Part of a small language model's weights: local attention windows, a variant of Adam for these matrices.
Each number is 50 + 15 x the weight over its row's rms, rounded and kept within 0 to 99. Layers, rows and columns count from 0. The size before them is the row's rms in percent of the matrix's.

# up: layer 3 MLP up, 512x192, rms 0.124, rows 391-457, columns 32-63
# down: layer 3 MLP down (transposed), 512x192, rms 0.0916, rows 391-457, columns 32-63
# gate: layer 3 MLP gate, 512x192, rms 0.127, rows 392-457, columns 32-63
up391 108:60 49 62 42 70 27 47 24 45 49 32 37 46 54 54 61 68 59 42 32 28 36 50 80 39 61 43 40 52 52 63 60
down391 105:61 55 38 63 74 58 32 56 38 38 36 50 30 43 64 57 68 37 44 56 38 64 70 49 59 81 74 44 49 44 48 35
gate392 100:37 77 85 63 79 41 50 25 62 55 61 44 62 61 50 91 44 67 37 43 34 42 45 47 40 53 88 66 31 44 66 37
up392 101:44 57 53 44 29 76 81 51 45 67 71 68 71 60 39 22 56 39 41 43 50 44 31 24 78 39 26 57 53 58 51 57
down392 099:39 57 43 62 64 48 60 48 46 71 77 61 66 29 24 79 31 51 48 39 55 60 53 63 28 19 51 61 38 47 65 46
gate393 099:51 69 45 64 38 56 30 52 43 44 40 51 40 65 32 67 27 61 53 49 52 79 53 34 80 75 65 43 65 87 39 38
up393 102:53 75 14 27 47 48 37 25 60 73 85 20 31 50 41 40 29 21 52 32 30 46 38 44 60 46 58 55 37 48 49 53
down393 101:40 69 33 48 44 31 54 45 56 35 44 50 60 41 68 58 28 52 74 42 40 49 91 51 43 24 50 59 21 53 66 33
gate394 088:51 23 29 35 22 46 36 65 40 50 61 50 52 49 78 32 42 60 60 43 59 33 76 51 54 50 35 87 35 57 38 44
up394 081:44 55 49 37 48 65 37 56 49 30 43 62 45 64 79 33 59 44 48 17 45 40 83 41 49 54 47 73 44 55 52 72
down394 086:26 44 63 24 84 42 57 54 58 46 62 49 84 58 32 74 25 33 43 75 34 35 29 53 37 29 51 50 35 31 60 49
gate395 104:53 21 49 52 44 62 40 44 43 64 33 23 72 44 55 65 54 59 64 66 37 78 60 46 58 80 63 64 49 70 37 55
up395 104:56 53 52 73 27 34 55 26 43 49 57 57 57 77 59 45 49 40 31 51 67 51 33 32 41 47 57 43 51 71 55 46
down395 103:47 47 39 52 73 37 27 30 19 59 65 61 54 59 45 53 60 75 61 39 65 47 56 12 49 76 34 40 69 40 70 16
gate396 102:76 28 35 65 30 27 32 53 57 26 74 60 51 59 41 42 68 51 59 69 48 67 26 63 58 31 74 70 66 60 54 39
up396 107:53 68 86 69 32 53 53 24 38 50 47 49 53 23 68 61 32 49 43 76 37 41 55 40 28 73 36 39 33 24 58 83
down396 108:45 51 39 51 61 68 57 47 81 50 58 74 51 10 59 57 54 26 77 69 44 47 67 41 35 59 47 43 48 31 76 53
gate397 102:40 78 55 63 38 48 57 36 53 34 60 35 33 41 37 48 51 72 50 55 35 47 35 20 78 23 69 81 60 70 66 54
up397 096:46 35 45 60 25 68 62 32 65 33 66 67 47 84 64 30 61 47 58 60 58 35 56 57 79 63 65 55 35 60 55 62
down397 096:58 17 44 60 41 81 36 53 71 61 43 59 27 45 50 15 28 24 22 53 74 61 58 37 40 58 31 53 43 27 34 49
gate398 109:34 36 39 36 50 30 62 57 36 45 56 62 76 59 92 71 58 70 27 55 56 63 42 43 53 48 62 67 67 63 61 43
up398 111:28 97 35 30 78 67 59 46 26 43 55 69 51 40 48 63 58 45 46 55 68 72 20 41 43 66 32 79 81 57 60 54
down398 108:45 35 37 83 55 69 54 52 59 69 37 48 57 66 57 58 57 39 51 48 55 45 92 32 38 56 54 59 53 45 72 45
gate399 118:77 33 65 50 24 44 64 24 41 61 55 55 41 65 39 71 41 46 30 44 40 64 41 57 46 46 73 46 48 73 67 31
up399 117:55 77 56 50 51 33 53 70 54 63 47 52 41 56 71 40 59 75 64 79 57 48 43 26 61 46 07 78 56 49 69 45
down399 115:41 62 77 65 28 57 08 52 16 57 42 40 31 64 51 57 74 57 51 60 58 84 44 65 60 51 54 61 44 57 41 35
gate400 095:70 35 46 77 51 20 72 32 32 64 68 56 88 45 58 61 58 56 61 56 43 57 63 39 48 29 57 65 40 48 92 55
up400 097:19 62 85 38 44 74 38 56 52 34 29 52 25 63 06 53 39 37 47 62 42 74 50 62 34 58 50 45 75 63 27 65
down400 098:46 48 92 68 62 35 58 38 56 52 65 46 79 67 30 36 44 63 72 59 50 78 61 64 71 37 59 70 42 58 73 49
gate401 108:38 39 79 39 44 38 76 53 18 46 35 68 63 59 55 63 63 58 54 38 65 53 36 17 73 71 54 67 57 63 84 62
up401 114:43 47 62 59 49 55 69 39 65 37 47 47 37 39 31 58 36 74 67 45 24 54 29 58 15 49 25 61 53 50 46 55
down401 110:52 29 19 64 48 94 47 56 77 74 52 48 53 38 49 23 42 57 44 57 49 50 34 30 31 40 32 71 66 59 40 47
gate402 096:48 65 51 57 41 09 42 53 69 71 51 52 49 45 27 52 82 47 88 37 55 42 35 25 43 31 39 51 55 29 62 44
up402 091:54 56 58 63 00 26 73 45 63 54 48 37 63 43 26 56 43 44 56 50 30 51 55 28 33 32 52 70 50 47 55 51
down402 094:48 59 75 28 83 75 48 58 31 51 09 66 35 70 64 57 61 42 53 61 43 55 44 58 39 64 49 29 44 44 60 42
gate403 097:42 59 59 52 73 56 64 82 46 65 29 84 63 40 40 45 69 65 35 60 51 46 49 38 63 38 46 54 39 53 41 46
up403 095:63 66 56 59 42 51 81 32 43 41 57 35 51 73 59 62 33 45 66 42 69 55 32 78 60 46 76 45 60 79 59 35
down403 096:64 29 93 91 40 35 59 23 42 55 50 52 75 54 69 58 43 83 53 41 67 53 66 61 67 81 52 31 45 85 66 61
gate404 097:34 55 69 50 28 53 56 64 57 50 74 35 70 20 52 49 60 52 59 39 23 30 57 54 34 53 61 63 54 78 39 55
up404 102:67 75 29 66 35 45 44 24 44 61 48 64 29 50 73 45 42 48 88 35 54 43 40 41 74 62 39 43 33 29 45 39
down404 101:44 58 48 58 26 51 49 79 25 54 36 70 43 61 36 50 54 47 87 52 46 73 63 47 43 62 60 23 45 74 34 30
gate405 110:35 34 42 73 52 49 42 33 64 47 54 31 46 39 26 55 47 72 57 32 34 59 44 43 56 53 39 52 54 86 41 56
up405 122:75 53 53 56 62 34 35 67 31 78 48 36 23 62 45 44 13 47 61 47 63 64 67 57 75 39 55 44 56 28 70 15
down405 117:65 42 49 35 49 41 45 53 39 83 44 56 24 44 85 53 35 55 67 52 65 73 59 78 35 46 45 28 36 35 45 36
gate406 099:54 42 59 56 56 76 42 45 58 63 61 59 55 59 14 36 18 56 65 43 39 45 67 66 35 61 76 33 50 59 43 52
up406 099:66 43 42 48 46 44 50 51 44 50 61 39 72 26 60 68 36 54 44 46 54 48 64 65 25 59 54 53 37 86 49 40
down406 101:43 30 09 70 53 56 14 65 06 53 54 39 58 42 68 74 66 44 23 34 38 43 41 43 58 45 66 47 72 50 21 27
gate407 112:52 56 51 25 57 44 52 41 46 62 51 55 16 60 52 30 11 73 49 33 49 53 48 21 54 63 47 67 64 85 57 41
up407 108:67 51 53 39 70 52 56 65 39 58 44 28 48 66 52 56 65 63 19 57 67 57 45 35 53 42 48 48 66 40 82 44
down407 107:51 86 55 37 58 43 45 39 63 43 47 54 56 64 58 29 66 67 41 46 47 62 52 40 86 59 44 39 62 43 46 49
gate408 099:46 67 91 56 42 25 40 33 42 47 56 32 51 48 57 62 78 82 61 53 74 61 52 62 57 63 38 82 25 44 71 72
up408 100:38 32 45 27 68 31 35 51 56 56 46 41 61 30 45 66 26 53 45 69 61 52 58 70 11 36 12 52 21 57 61 52
down408 093:44 64 62 41 54 46 75 40 77 49 57 50 61 64 51 71 55 62 49 37 52 27 82 39 48 22 57 50 55 64 57 68
gate409 094:46 53 56 44 92 25 44 31 25 27 46 28 65 63 79 44 56 63 69 54 49 27 60 60 59 59 53 77 40 36 68 80
up409 090:55 55 49 57 56 89 42 76 52 44 32 51 28 61 44 33 57 61 29 47 82 72 88 66 58 49 51 33 90 68 35 17
down409 093:42 65 22 45 45 42 28 68 30 54 60 77 72 49 49 62 41 38 68 62 30 51 45 76 48 88 38 66 53 31 19 71
gate410 098:30 39 46 48 48 49 51 74 38 57 56 66 50 47 63 47 54 51 41 45 43 33 45 34 75 32 72 59 56 63 54 55
up410 099:57 77 67 54 58 35 64 31 44 43 23 39 61 51 47 45 60 58 32 63 81 70 41 56 70 43 82 44 54 34 52 43
down410 101:51 65 62 40 54 43 80 66 53 43 62 31 70 62 25 45 47 36 38 38 43 58 45 33 72 43 57 52 40 60 45 87
gate411 098:60 41 63 48 35 47 44 63 61 54 50 48 46 52 80 66 46 65 60 47 77 52 29 24 81 51 54 60 69 54 68 40
up411 092:55 64 50 56 36 68 05 57 74 64 58 52 54 54 55 46 35 42 81 42 50 49 52 65 61 34 55 71 62 29 55 41
down411 095:54 62 39 55 57 60 43 44 46 55 39 68 45 26 49 52 50 43 48 55 58 41 66 66 51 52 39 57 61 36 41 41
gate412 089:38 65 50 74 95 42 44 35 58 56 38 37 45 12 41 57 41 47 59 69 46 10 33 73 25 64 49 50 59 45 61 33
up412 092:39 56 68 31 25 33 62 40 41 73 27 21 57 58 69 79 76 55 26 25 47 51 38 43 67 61 65 60 34 54 52 24
down412 091:44 84 40 36 28 28 42 54 32 31 23 62 44 59 43 73 53 54 69 53 31 42 52 42 53 63 74 19 49 92 51 40
gate413 096:46 88 37 46 55 56 46 30 26 80 27 54 46 52 74 20 30 60 37 59 56 51 46 60 76 41 48 51 54 49 40 60
up413 097:45 47 49 35 30 31 75 27 44 44 29 25 46 53 25 67 75 56 48 48 69 45 39 61 19 66 49 52 51 65 83 57
down413 099:54 61 75 48 62 14 62 49 77 73 29 40 58 40 37 79 85 73 64 44 59 47 88 79 44 53 54 43 70 53 44 63
gate414 110:29 44 59 57 49 52 34 48 33 58 41 44 55 49 47 36 21 73 49 62 72 88 35 53 79 58 38 62 60 73 44 54
up414 102:00 55 33 25 56 68 38 57 74 57 59 63 27 47 53 25 33 50 64 63 61 63 51 40 52 79 48 48 61 52 63 47
down414 099:28 61 37 25 22 38 99 68 64 58 53 43 83 54 54 61 47 23 54 48 59 38 47 45 55 24 58 48 63 47 57 56
gate415 103:43 34 66 44 35 15 70 49 27 48 37 39 47 65 61 72 55 71 34 27 34 68 52 49 46 37 38 73 42 46 63 69
up415 109:39 50 47 64 37 52 31 60 64 56 62 35 48 39 78 54 56 56 56 47 13 41 15 51 12 50 48 39 59 60 40 54
down415 107:44 32 49 67 52 45 49 35 54 49 68 59 56 29 64 14 78 68 63 23 37 15 49 53 29 38 39 47 69 56 64 62
gate416 091:49 61 59 45 48 45 39 14 44 64 38 38 54 29 39 76 23 41 42 64 25 48 43 64 44 62 45 49 60 43 65 39
up416 085:62 51 67 90 45 59 35 55 49 33 65 25 49 53 69 35 40 51 51 57 68 50 51 32 67 38 58 58 53 56 43 37
down416 092:29 51 53 53 55 39 62 13 58 31 57 44 42 32 39 40 14 70 54 61 25 53 54 36 56 59 37 42 52 45 47 27
gate417 101:56 50 56 66 53 35 50 28 61 57 24 40 31 56 46 50 60 75 48 64 48 35 05 49 55 47 61 34 50 60 68 45
up417 099:63 33 55 68 12 31 46 38 69 50 33 38 56 65 59 34 48 52 61 39 59 65 38 44 15 63 44 43 28 58 49 33
down417 101:48 50 57 63 50 42 74 26 80 60 45 75 33 49 47 32 22 59 45 45 45 35 71 53 26 45 39 37 36 70 48 42
gate418 101:62 51 71 56 19 40 44 66 48 47 29 40 50 51 66 35 70 28 72 45 39 27 72 48 81 48 43 54 49 50 68 77
up418 095:46 61 28 38 53 64 63 68 51 50 56 64 71 50 40 42 48 67 71 24 68 20 64 61 52 59 52 59 19 49 56 64
down418 095:48 57 57 63 55 59 40 24 65 60 85 40 74 25 52 66 48 49 67 60 57 42 53 56 51 57 23 65 18 51 69 56
gate419 089:56 36 35 43 51 39 36 65 43 71 53 36 35 60 43 71 45 75 54 63 35 40 35 38 78 39 59 44 66 40 52 53
up419 088:29 65 74 34 36 57 51 45 84 37 25 49 65 47 74 34 55 60 48 56 66 50 61 52 37 62 34 58 27 39 72 47
down419 084:45 34 33 43 53 44 25 53 46 41 42 46 42 45 55 54 72 26 80 62 35 44 64 52 55 45 42 76 81 45 40 50
gate420 102:60 21 76 37 41 30 36 57 42 61 72 65 74 72 63 79 61 51 62 56 57 61 55 26 81 51 69 62 64 66 88 69
up420 103:23 67 72 59 39 60 65 52 37 59 08 42 39 36 40 33 56 63 50 28 48 57 43 87 41 59 22 42 34 32 57 67
down420 108:72 49 40 35 68 40 54 43 53 37 42 53 63 39 59 52 43 47 62 47 40 22 40 32 65 56 67 69 42 46 65 62
gate421 097:50 65 74 71 51 33 54 14 40 70 40 48 49 51 39 83 40 47 62 44 34 34 46 55 59 45 55 64 58 46 65 48
up421 102:45 56 63 50 48 57 64 25 57 82 39 50 26 61 47 50 51 39 60 37 49 23 51 74 56 55 30 56 54 43 45 62
down421 098:66 41 36 32 42 67 59 60 47 58 61 45 37 59 72 30 74 16 36 32 64 45 59 39 54 10 55 49 66 37 39 41
gate422 094:35 27 64 49 44 36 60 43 53 71 40 71 56 66 23 50 31 43 66 46 38 62 38 58 55 49 78 51 71 62 36 57
up422 097:46 30 74 43 40 60 43 40 51 19 32 52 31 34 52 52 54 56 42 55 47 27 25 61 37 57 45 36 37 28 44 41
down422 096:29 59 65 81 48 35 49 86 62 18 63 55 73 78 16 55 62 82 36 26 56 65 73 32 59 42 52 48 41 54 39 40
gate423 087:46 32 43 49 26 36 68 34 49 61 26 52 65 58 66 66 47 38 43 27 49 58 30 86 59 43 34 07 43 40 26 54
up423 092:54 63 62 14 33 47 29 61 47 76 66 37 74 55 50 36 48 40 47 27 52 46 71 39 69 38 35 51 45 48 69 62
down423 089:54 33 14 61 46 39 70 46 46 39 26 41 20 55 59 69 48 60 34 63 56 51 39 85 47 60 68 38 39 58 39 47
gate424 093:83 49 56 58 54 21 59 46 45 65 31 43 54 67 73 60 64 48 48 38 51 46 28 54 82 35 40 46 51 50 60 46
up424 098:37 66 52 34 38 17 58 50 37 31 36 03 60 61 74 95 66 67 33 37 56 41 39 45 48 48 49 57 44 46 66 69
down424 099:74 40 75 44 37 47 42 61 42 31 63 41 43 55 64 05 52 56 62 54 49 68 40 51 62 72 77 84 63 44 48 54
gate425 095:69 54 57 46 28 56 37 31 54 58 41 45 43 46 59 32 39 33 81 57 43 48 61 66 51 18 42 69 52 53 40 66
up425 093:28 39 56 99 70 56 62 33 41 41 38 25 48 46 35 60 49 72 66 62 50 60 44 76 45 65 59 32 49 34 65 39
down425 095:41 41 57 42 61 49 64 41 46 56 57 41 51 41 49 45 61 36 61 58 49 44 38 48 49 42 42 42 45 30 56 55
gate426 099:48 39 66 53 32 46 49 22 57 48 42 39 49 67 50 57 35 43 62 64 36 55 37 26 68 33 37 58 40 67 75 61
up426 102:27 60 52 73 39 41 88 48 54 58 75 50 52 58 32 42 43 66 56 38 32 74 29 50 91 43 48 67 51 29 46 33
down426 104:57 45 49 66 35 24 52 51 45 63 53 47 57 45 45 56 58 49 68 38 55 38 57 48 58 43 71 71 47 42 57 65
gate427 112:67 54 57 72 55 08 82 43 50 43 59 34 57 63 53 44 38 54 52 34 50 64 54 37 64 73 65 53 65 72 65 38
up427 114:34 06 77 65 62 52 80 60 69 55 32 70 41 43 39 59 42 70 57 50 53 78 61 57 65 84 49 50 49 48 51 45
down427 112:29 41 45 50 29 54 65 27 62 57 40 82 52 42 35 48 42 68 23 63 32 44 46 49 28 31 50 67 54 39 51 57
gate428 089:42 38 66 69 58 50 37 43 77 44 25 35 43 29 53 39 53 71 74 62 40 34 50 55 30 45 27 75 36 77 54 55
up428 090:76 41 50 59 67 49 53 52 40 68 47 39 48 47 71 62 16 37 41 46 51 55 35 37 55 42 59 52 82 28 63 41
down428 097:43 29 47 63 33 56 50 48 64 43 45 61 53 36 88 59 66 47 55 67 47 34 75 45 53 53 59 44 55 61 36 33
gate429 099:65 53 64 69 45 47 50 28 60 48 53 55 63 32 64 80 60 68 52 60 53 69 32 54 47 73 52 75 62 69 49 61
up429 107:32 62 71 52 63 45 60 57 40 64 75 62 73 62 39 49 37 47 51 34 29 30 61 50 64 28 35 37 52 39 70 36
down429 105:37 60 41 52 61 25 73 46 61 73 62 56 63 37 26 75 11 45 50 53 15 39 48 38 50 60 62 44 68 42 61 62
gate430 103:45 40 60 46 52 47 33 30 58 75 35 29 55 42 45 45 38 63 22 68 53 52 42 70 65 58 69 58 74 55 58 59
up430 098:77 55 43 54 22 39 41 51 61 82 31 12 48 44 53 30 48 60 42 65 41 41 31 67 68 47 32 28 65 28 35 43
down430 099:58 40 84 54 75 59 49 69 44 55 40 37 50 40 43 70 39 55 55 67 34 51 67 31 22 65 47 26 69 29 66 41
gate431 101:61 16 47 38 55 40 39 33 61 59 29 44 49 70 57 73 51 58 70 56 63 33 31 33 39 33 33 72 63 38 83 80
up431 097:40 51 52 34 54 70 68 39 74 67 50 52 57 48 42 41 14 32 57 40 42 14 27 37 37 50 82 60 53 44 79 79
down431 099:51 47 48 37 50 47 40 54 64 42 86 84 53 30 87 50 31 37 30 46 42 50 53 64 43 42 74 26 58 52 49 32
gate432 105:54 35 51 50 52 37 57 53 32 67 39 37 73 39 65 82 27 51 68 68 41 57 48 43 49 50 69 83 35 73 40 35
up432 098:38 57 63 41 38 65 44 61 77 57 62 60 63 58 68 37 24 40 72 79 30 55 43 44 66 60 46 78 34 67 65 54
down432 100:58 66 75 69 55 33 35 71 50 33 29 87 66 51 32 68 65 73 59 20 26 71 61 35 35 74 43 22 55 65 44 52
gate433 108:36 68 78 65 36 63 54 38 57 31 49 47 55 20 58 38 34 48 45 71 50 46 31 58 31 52 40 83 52 63 49 54
up433 122:60 26 45 52 70 37 42 71 56 50 40 49 72 70 44 72 56 60 50 49 42 64 83 19 73 53 86 52 69 70 49 42
down433 105:32 75 37 51 33 58 41 59 29 36 35 88 47 55 31 68 32 94 48 54 38 47 51 57 27 66 63 42 56 57 38 28
gate434 098:42 36 64 46 43 54 47 58 61 56 37 27 70 31 38 48 55 67 49 35 51 53 47 52 63 72 49 72 58 73 60 71
up434 096:53 80 32 64 62 42 45 54 49 26 54 48 22 50 66 35 54 54 54 54 41 42 73 36 38 60 57 57 44 27 52 62
down434 099:33 55 45 32 33 45 46 49 38 33 56 54 49 52 41 27 39 49 92 51 37 63 70 59 40 59 58 36 42 49 54 43
gate435 095:54 34 62 55 41 49 42 56 42 37 62 60 65 48 48 42 62 56 69 38 54 30 32 27 90 18 60 54 54 66 59 52
up435 102:81 04 56 36 31 54 47 66 38 46 53 42 54 73 29 40 57 50 44 81 82 56 57 44 50 36 41 70 59 44 55 56
down435 102:59 40 52 45 77 70 45 19 65 48 33 59 34 58 29 39 41 57 25 64 82 63 64 69 52 55 30 39 51 41 57 43
gate436 095:52 52 46 50 56 42 52 42 49 72 68 50 59 40 65 43 46 66 58 37 53 47 68 17 80 33 41 79 62 39 48 62
up436 088:46 45 40 29 53 39 27 27 83 42 39 12 34 68 48 79 29 39 29 84 70 66 38 55 35 62 42 52 56 49 36 56
down436 092:48 68 43 58 43 41 34 62 49 58 24 41 56 67 54 52 17 46 36 61 60 73 53 55 52 42 57 64 32 56 31 50
gate437 113:63 47 81 57 21 13 57 32 22 55 53 45 75 31 29 35 34 44 46 65 41 70 43 50 74 52 50 59 55 54 54 59
up437 115:63 35 73 35 67 18 36 29 56 39 27 49 60 45 69 96 53 39 37 24 44 50 40 57 54 20 47 54 61 17 66 51
down437 116:63 54 47 45 68 10 84 34 56 56 41 71 62 38 66 68 49 30 57 32 46 51 58 45 33 35 40 56 42 50 42 33
gate438 101:53 62 67 52 60 35 32 45 41 75 29 09 41 27 31 50 36 50 40 51 23 69 37 71 43 34 41 55 47 37 56 55
up438 092:33 54 49 61 49 32 30 26 64 24 50 71 56 56 62 71 84 68 46 13 48 35 61 40 41 51 34 65 44 47 62 79
down438 094:35 53 68 77 66 23 21 34 53 26 22 40 69 57 44 44 86 57 58 49 52 55 41 38 56 62 55 62 54 53 23 63
gate439 112:57 54 57 49 45 49 26 43 28 53 21 20 49 62 51 54 66 69 47 53 60 50 48 13 78 50 55 67 73 65 75 58
up439 113:76 71 39 32 54 42 55 51 25 72 48 75 39 42 39 29 67 59 52 59 49 38 90 35 66 54 19 49 40 37 55 41
down439 113:70 38 62 41 39 33 40 40 24 46 41 41 58 64 26 51 65 59 47 46 56 62 52 36 63 49 28 88 65 51 27 37
gate440 112:68 43 41 61 42 17 32 65 49 37 51 52 65 35 44 60 60 59 52 41 22 61 31 38 67 57 76 59 59 64 68 48
up440 099:37 53 62 40 75 48 54 33 28 56 40 45 67 39 48 77 42 44 40 67 55 46 53 50 59 43 56 31 47 28 56 53
down440 102:65 50 57 55 72 50 47 49 47 36 67 32 59 14 73 68 62 25 56 46 32 37 40 50 77 51 86 80 79 42 40 45
gate441 099:65 69 48 67 40 44 23 50 66 49 38 29 36 31 65 52 60 44 78 56 37 67 47 26 88 49 60 71 39 42 49 75
up441 093:54 47 59 40 47 46 54 44 49 61 30 36 39 63 43 77 41 52 46 44 57 75 65 45 36 59 43 71 49 52 32 59
down441 090:39 55 58 54 72 54 56 71 59 49 45 91 80 66 70 50 66 00 59 52 53 32 55 68 60 42 70 59 54 50 47 51
gate442 094:33 55 69 53 40 43 58 66 23 45 59 28 60 52 08 47 35 60 52 49 65 68 43 28 52 69 60 36 60 92 54 46
up442 096:56 34 47 54 49 55 39 55 25 79 65 56 46 56 64 86 25 46 48 31 38 75 46 31 61 30 50 61 56 33 72 47
down442 094:55 56 66 48 41 60 92 41 51 59 48 57 52 39 41 63 34 49 49 75 44 49 30 65 63 64 57 59 34 37 57 53
gate443 087:57 52 68 43 63 37 29 36 38 32 24 43 55 48 58 59 30 60 43 49 19 27 41 25 49 63 79 78 59 35 56 48
up443 102:52 31 64 57 36 38 60 57 44 48 69 56 71 66 61 49 71 40 70 51 74 76 43 77 65 51 28 60 39 44 69 71
down443 098:62 53 75 55 51 40 33 49 67 55 76 48 42 81 44 51 57 61 64 64 77 63 58 37 72 55 53 58 43 60 45 51
gate444 093:28 54 55 34 32 35 61 46 59 72 65 73 63 34 49 47 43 58 58 37 44 73 75 56 32 51 49 69 53 62 53 36
up444 109:37 63 70 43 42 61 60 28 42 63 75 24 43 55 36 30 34 66 57 50 30 58 41 65 73 50 10 70 37 54 60 58
down444 102:29 73 42 49 64 62 48 51 74 39 65 53 64 43 42 32 36 29 69 62 46 52 24 53 23 43 46 67 52 62 59 52
gate445 106:37 33 43 61 60 31 47 76 67 57 52 58 39 63 31 72 55 62 34 43 36 67 35 27 49 62 73 35 76 70 52 29
up445 114:77 50 49 41 34 47 55 00 51 25 51 37 74 54 66 46 37 80 50 54 61 66 64 76 47 58 42 33 37 62 70 64
down445 110:48 63 57 51 64 37 40 50 00 39 63 81 41 56 13 58 75 36 46 29 42 65 37 65 25 75 61 38 44 56 65 42
gate446 099:61 61 45 54 74 44 43 62 21 55 43 44 60 74 81 39 54 61 63 31 43 50 34 39 76 64 68 62 42 48 49 50
up446 094:56 51 54 48 43 50 49 80 51 31 47 24 74 50 59 87 51 60 77 70 37 35 76 48 54 73 39 52 62 45 75 79
down446 092:42 47 66 48 43 29 55 43 62 49 49 23 29 62 11 67 39 49 19 46 47 53 35 45 31 48 28 26 41 40 75 55
gate447 104:64 26 47 35 63 32 71 65 51 56 51 32 31 79 72 70 52 52 67 26 34 64 21 52 55 57 53 68 79 62 41 45
up447 104:28 54 63 77 42 58 62 50 53 24 24 47 80 45 31 33 30 47 62 76 47 77 67 19 32 68 11 56 27 70 57 34
down447 106:39 32 62 71 47 34 56 36 48 62 47 61 85 45 31 68 62 94 76 53 44 40 58 40 40 54 37 70 51 74 61 85
gate448 099:49 47 64 59 51 36 42 53 32 55 32 67 59 40 36 65 27 71 28 71 53 61 39 47 67 60 64 34 57 61 51 38
up448 102:31 60 59 50 45 50 59 59 65 38 59 47 58 66 54 61 93 72 49 46 70 58 67 50 50 42 49 59 68 44 57 70
down448 100:51 38 68 68 54 60 54 52 60 42 45 51 86 44 48 57 43 69 59 75 58 53 76 58 66 69 52 68 58 60 49 57
gate449 103:57 65 53 43 69 38 36 35 16 48 08 32 47 53 75 49 29 89 42 57 62 69 31 62 30 63 17 62 57 74 71 69
up449 117:42 16 48 75 26 43 21 55 65 39 61 36 31 46 62 66 61 53 31 59 40 99 45 34 45 49 54 61 63 50 22 44
down449 113:78 58 56 37 45 64 37 44 22 69 23 54 39 62 29 15 62 77 53 39 61 41 46 51 53 38 43 60 61 34 66 59
gate450 102:44 62 25 57 57 59 29 69 36 93 49 46 47 60 54 30 50 65 80 57 34 38 32 26 67 29 56 49 47 48 69 37
up450 093:35 52 48 56 18 46 47 41 62 47 62 61 44 62 71 44 82 36 41 34 36 58 37 57 43 44 55 88 41 59 59 42
down450 094:48 61 54 48 36 52 35 55 44 60 59 54 26 37 74 32 43 11 53 67 53 63 61 51 24 60 68 55 63 45 46 36
gate451 101:57 60 83 46 27 44 69 56 53 71 44 42 65 64 61 40 51 65 50 40 43 53 43 39 43 56 32 51 56 53 54 23
up451 098:54 70 33 42 32 48 52 41 26 70 49 13 35 55 72 67 35 55 29 61 58 47 51 50 86 49 22 53 29 39 78 74
down451 098:62 39 36 35 46 46 47 63 24 78 52 40 19 43 20 55 59 27 81 32 50 70 33 43 41 59 46 58 46 40 62 21
gate452 105:13 55 77 41 54 54 54 68 30 53 53 69 62 22 17 64 47 59 43 64 37 48 52 47 38 57 87 47 47 78 67 43
up452 111:47 50 51 54 43 58 69 69 43 40 39 56 35 28 37 60 17 63 62 48 29 68 80 80 37 46 66 42 61 56 19 31
down452 111:45 67 35 64 63 60 34 40 26 44 38 53 67 45 59 62 30 55 48 34 74 77 67 51 63 34 75 37 36 32 46 35
gate453 089:61 39 55 34 32 54 56 75 52 36 53 58 55 44 48 35 80 59 47 51 39 42 64 51 35 65 47 59 12 40 40 69
up453 096:52 49 63 58 71 40 44 74 75 43 43 75 84 38 58 78 51 34 86 61 48 31 33 57 04 77 53 51 29 37 44 60
down453 099:64 49 38 76 47 38 44 49 35 38 43 29 28 22 53 55 74 62 59 34 23 37 33 63 44 58 46 43 27 69 79 48
gate454 100:61 43 65 46 57 25 58 50 49 48 72 46 61 20 21 92 20 62 39 90 45 54 43 29 35 69 69 28 62 61 49 55
up454 091:41 48 57 59 60 50 37 47 72 48 46 82 81 08 31 60 44 46 60 38 44 61 60 40 21 55 54 37 62 41 40 31
down454 089:46 62 20 62 41 51 24 47 60 55 36 45 62 32 61 47 50 59 55 32 57 64 48 31 40 60 46 31 48 47 48 60
gate455 089:43 46 47 55 61 45 35 47 45 33 52 62 60 39 27 46 27 66 51 67 35 51 54 30 47 71 81 43 23 69 54 61
up455 095:34 49 73 51 53 38 48 62 44 53 40 43 49 14 85 60 47 46 12 59 40 43 68 41 53 21 45 61 81 54 49 51
down455 098:31 35 51 41 62 55 55 64 36 57 26 38 56 45 57 52 54 63 08 65 41 41 76 45 46 53 62 62 38 64 43 74
gate456 099:46 61 47 48 68 53 47 65 47 31 39 59 58 62 38 45 26 66 47 77 60 57 72 40 51 71 69 45 54 61 77 50
up456 094:41 19 65 60 62 45 17 61 56 45 58 63 63 37 47 65 57 31 77 50 43 71 47 71 42 65 94 47 52 53 29 56
down456 093:51 49 41 50 66 68 45 66 51 22 31 27 35 41 74 64 47 71 68 48 71 28 48 66 34 75 37 65 52 29 65 56
gate457 095:47 81 75 58 13 14 56 53 41 39 59 22 51 41 71 46 74 52 63 39 48 52 45 65 82 29 44 79 61 49 45 66
up457 100:71 35 41 42 32 52 41 52 60 19 45 51 43 46 70 81 52 49 54 46 38 65 34 66 64 42 71 35 50 37 46 56
down457 101:52 27 51 54 49 49 52 54 53 34 23 34 31 41 55 43 53 56 20 41 53 54 39 51 62 32 52 30 34 57 23 51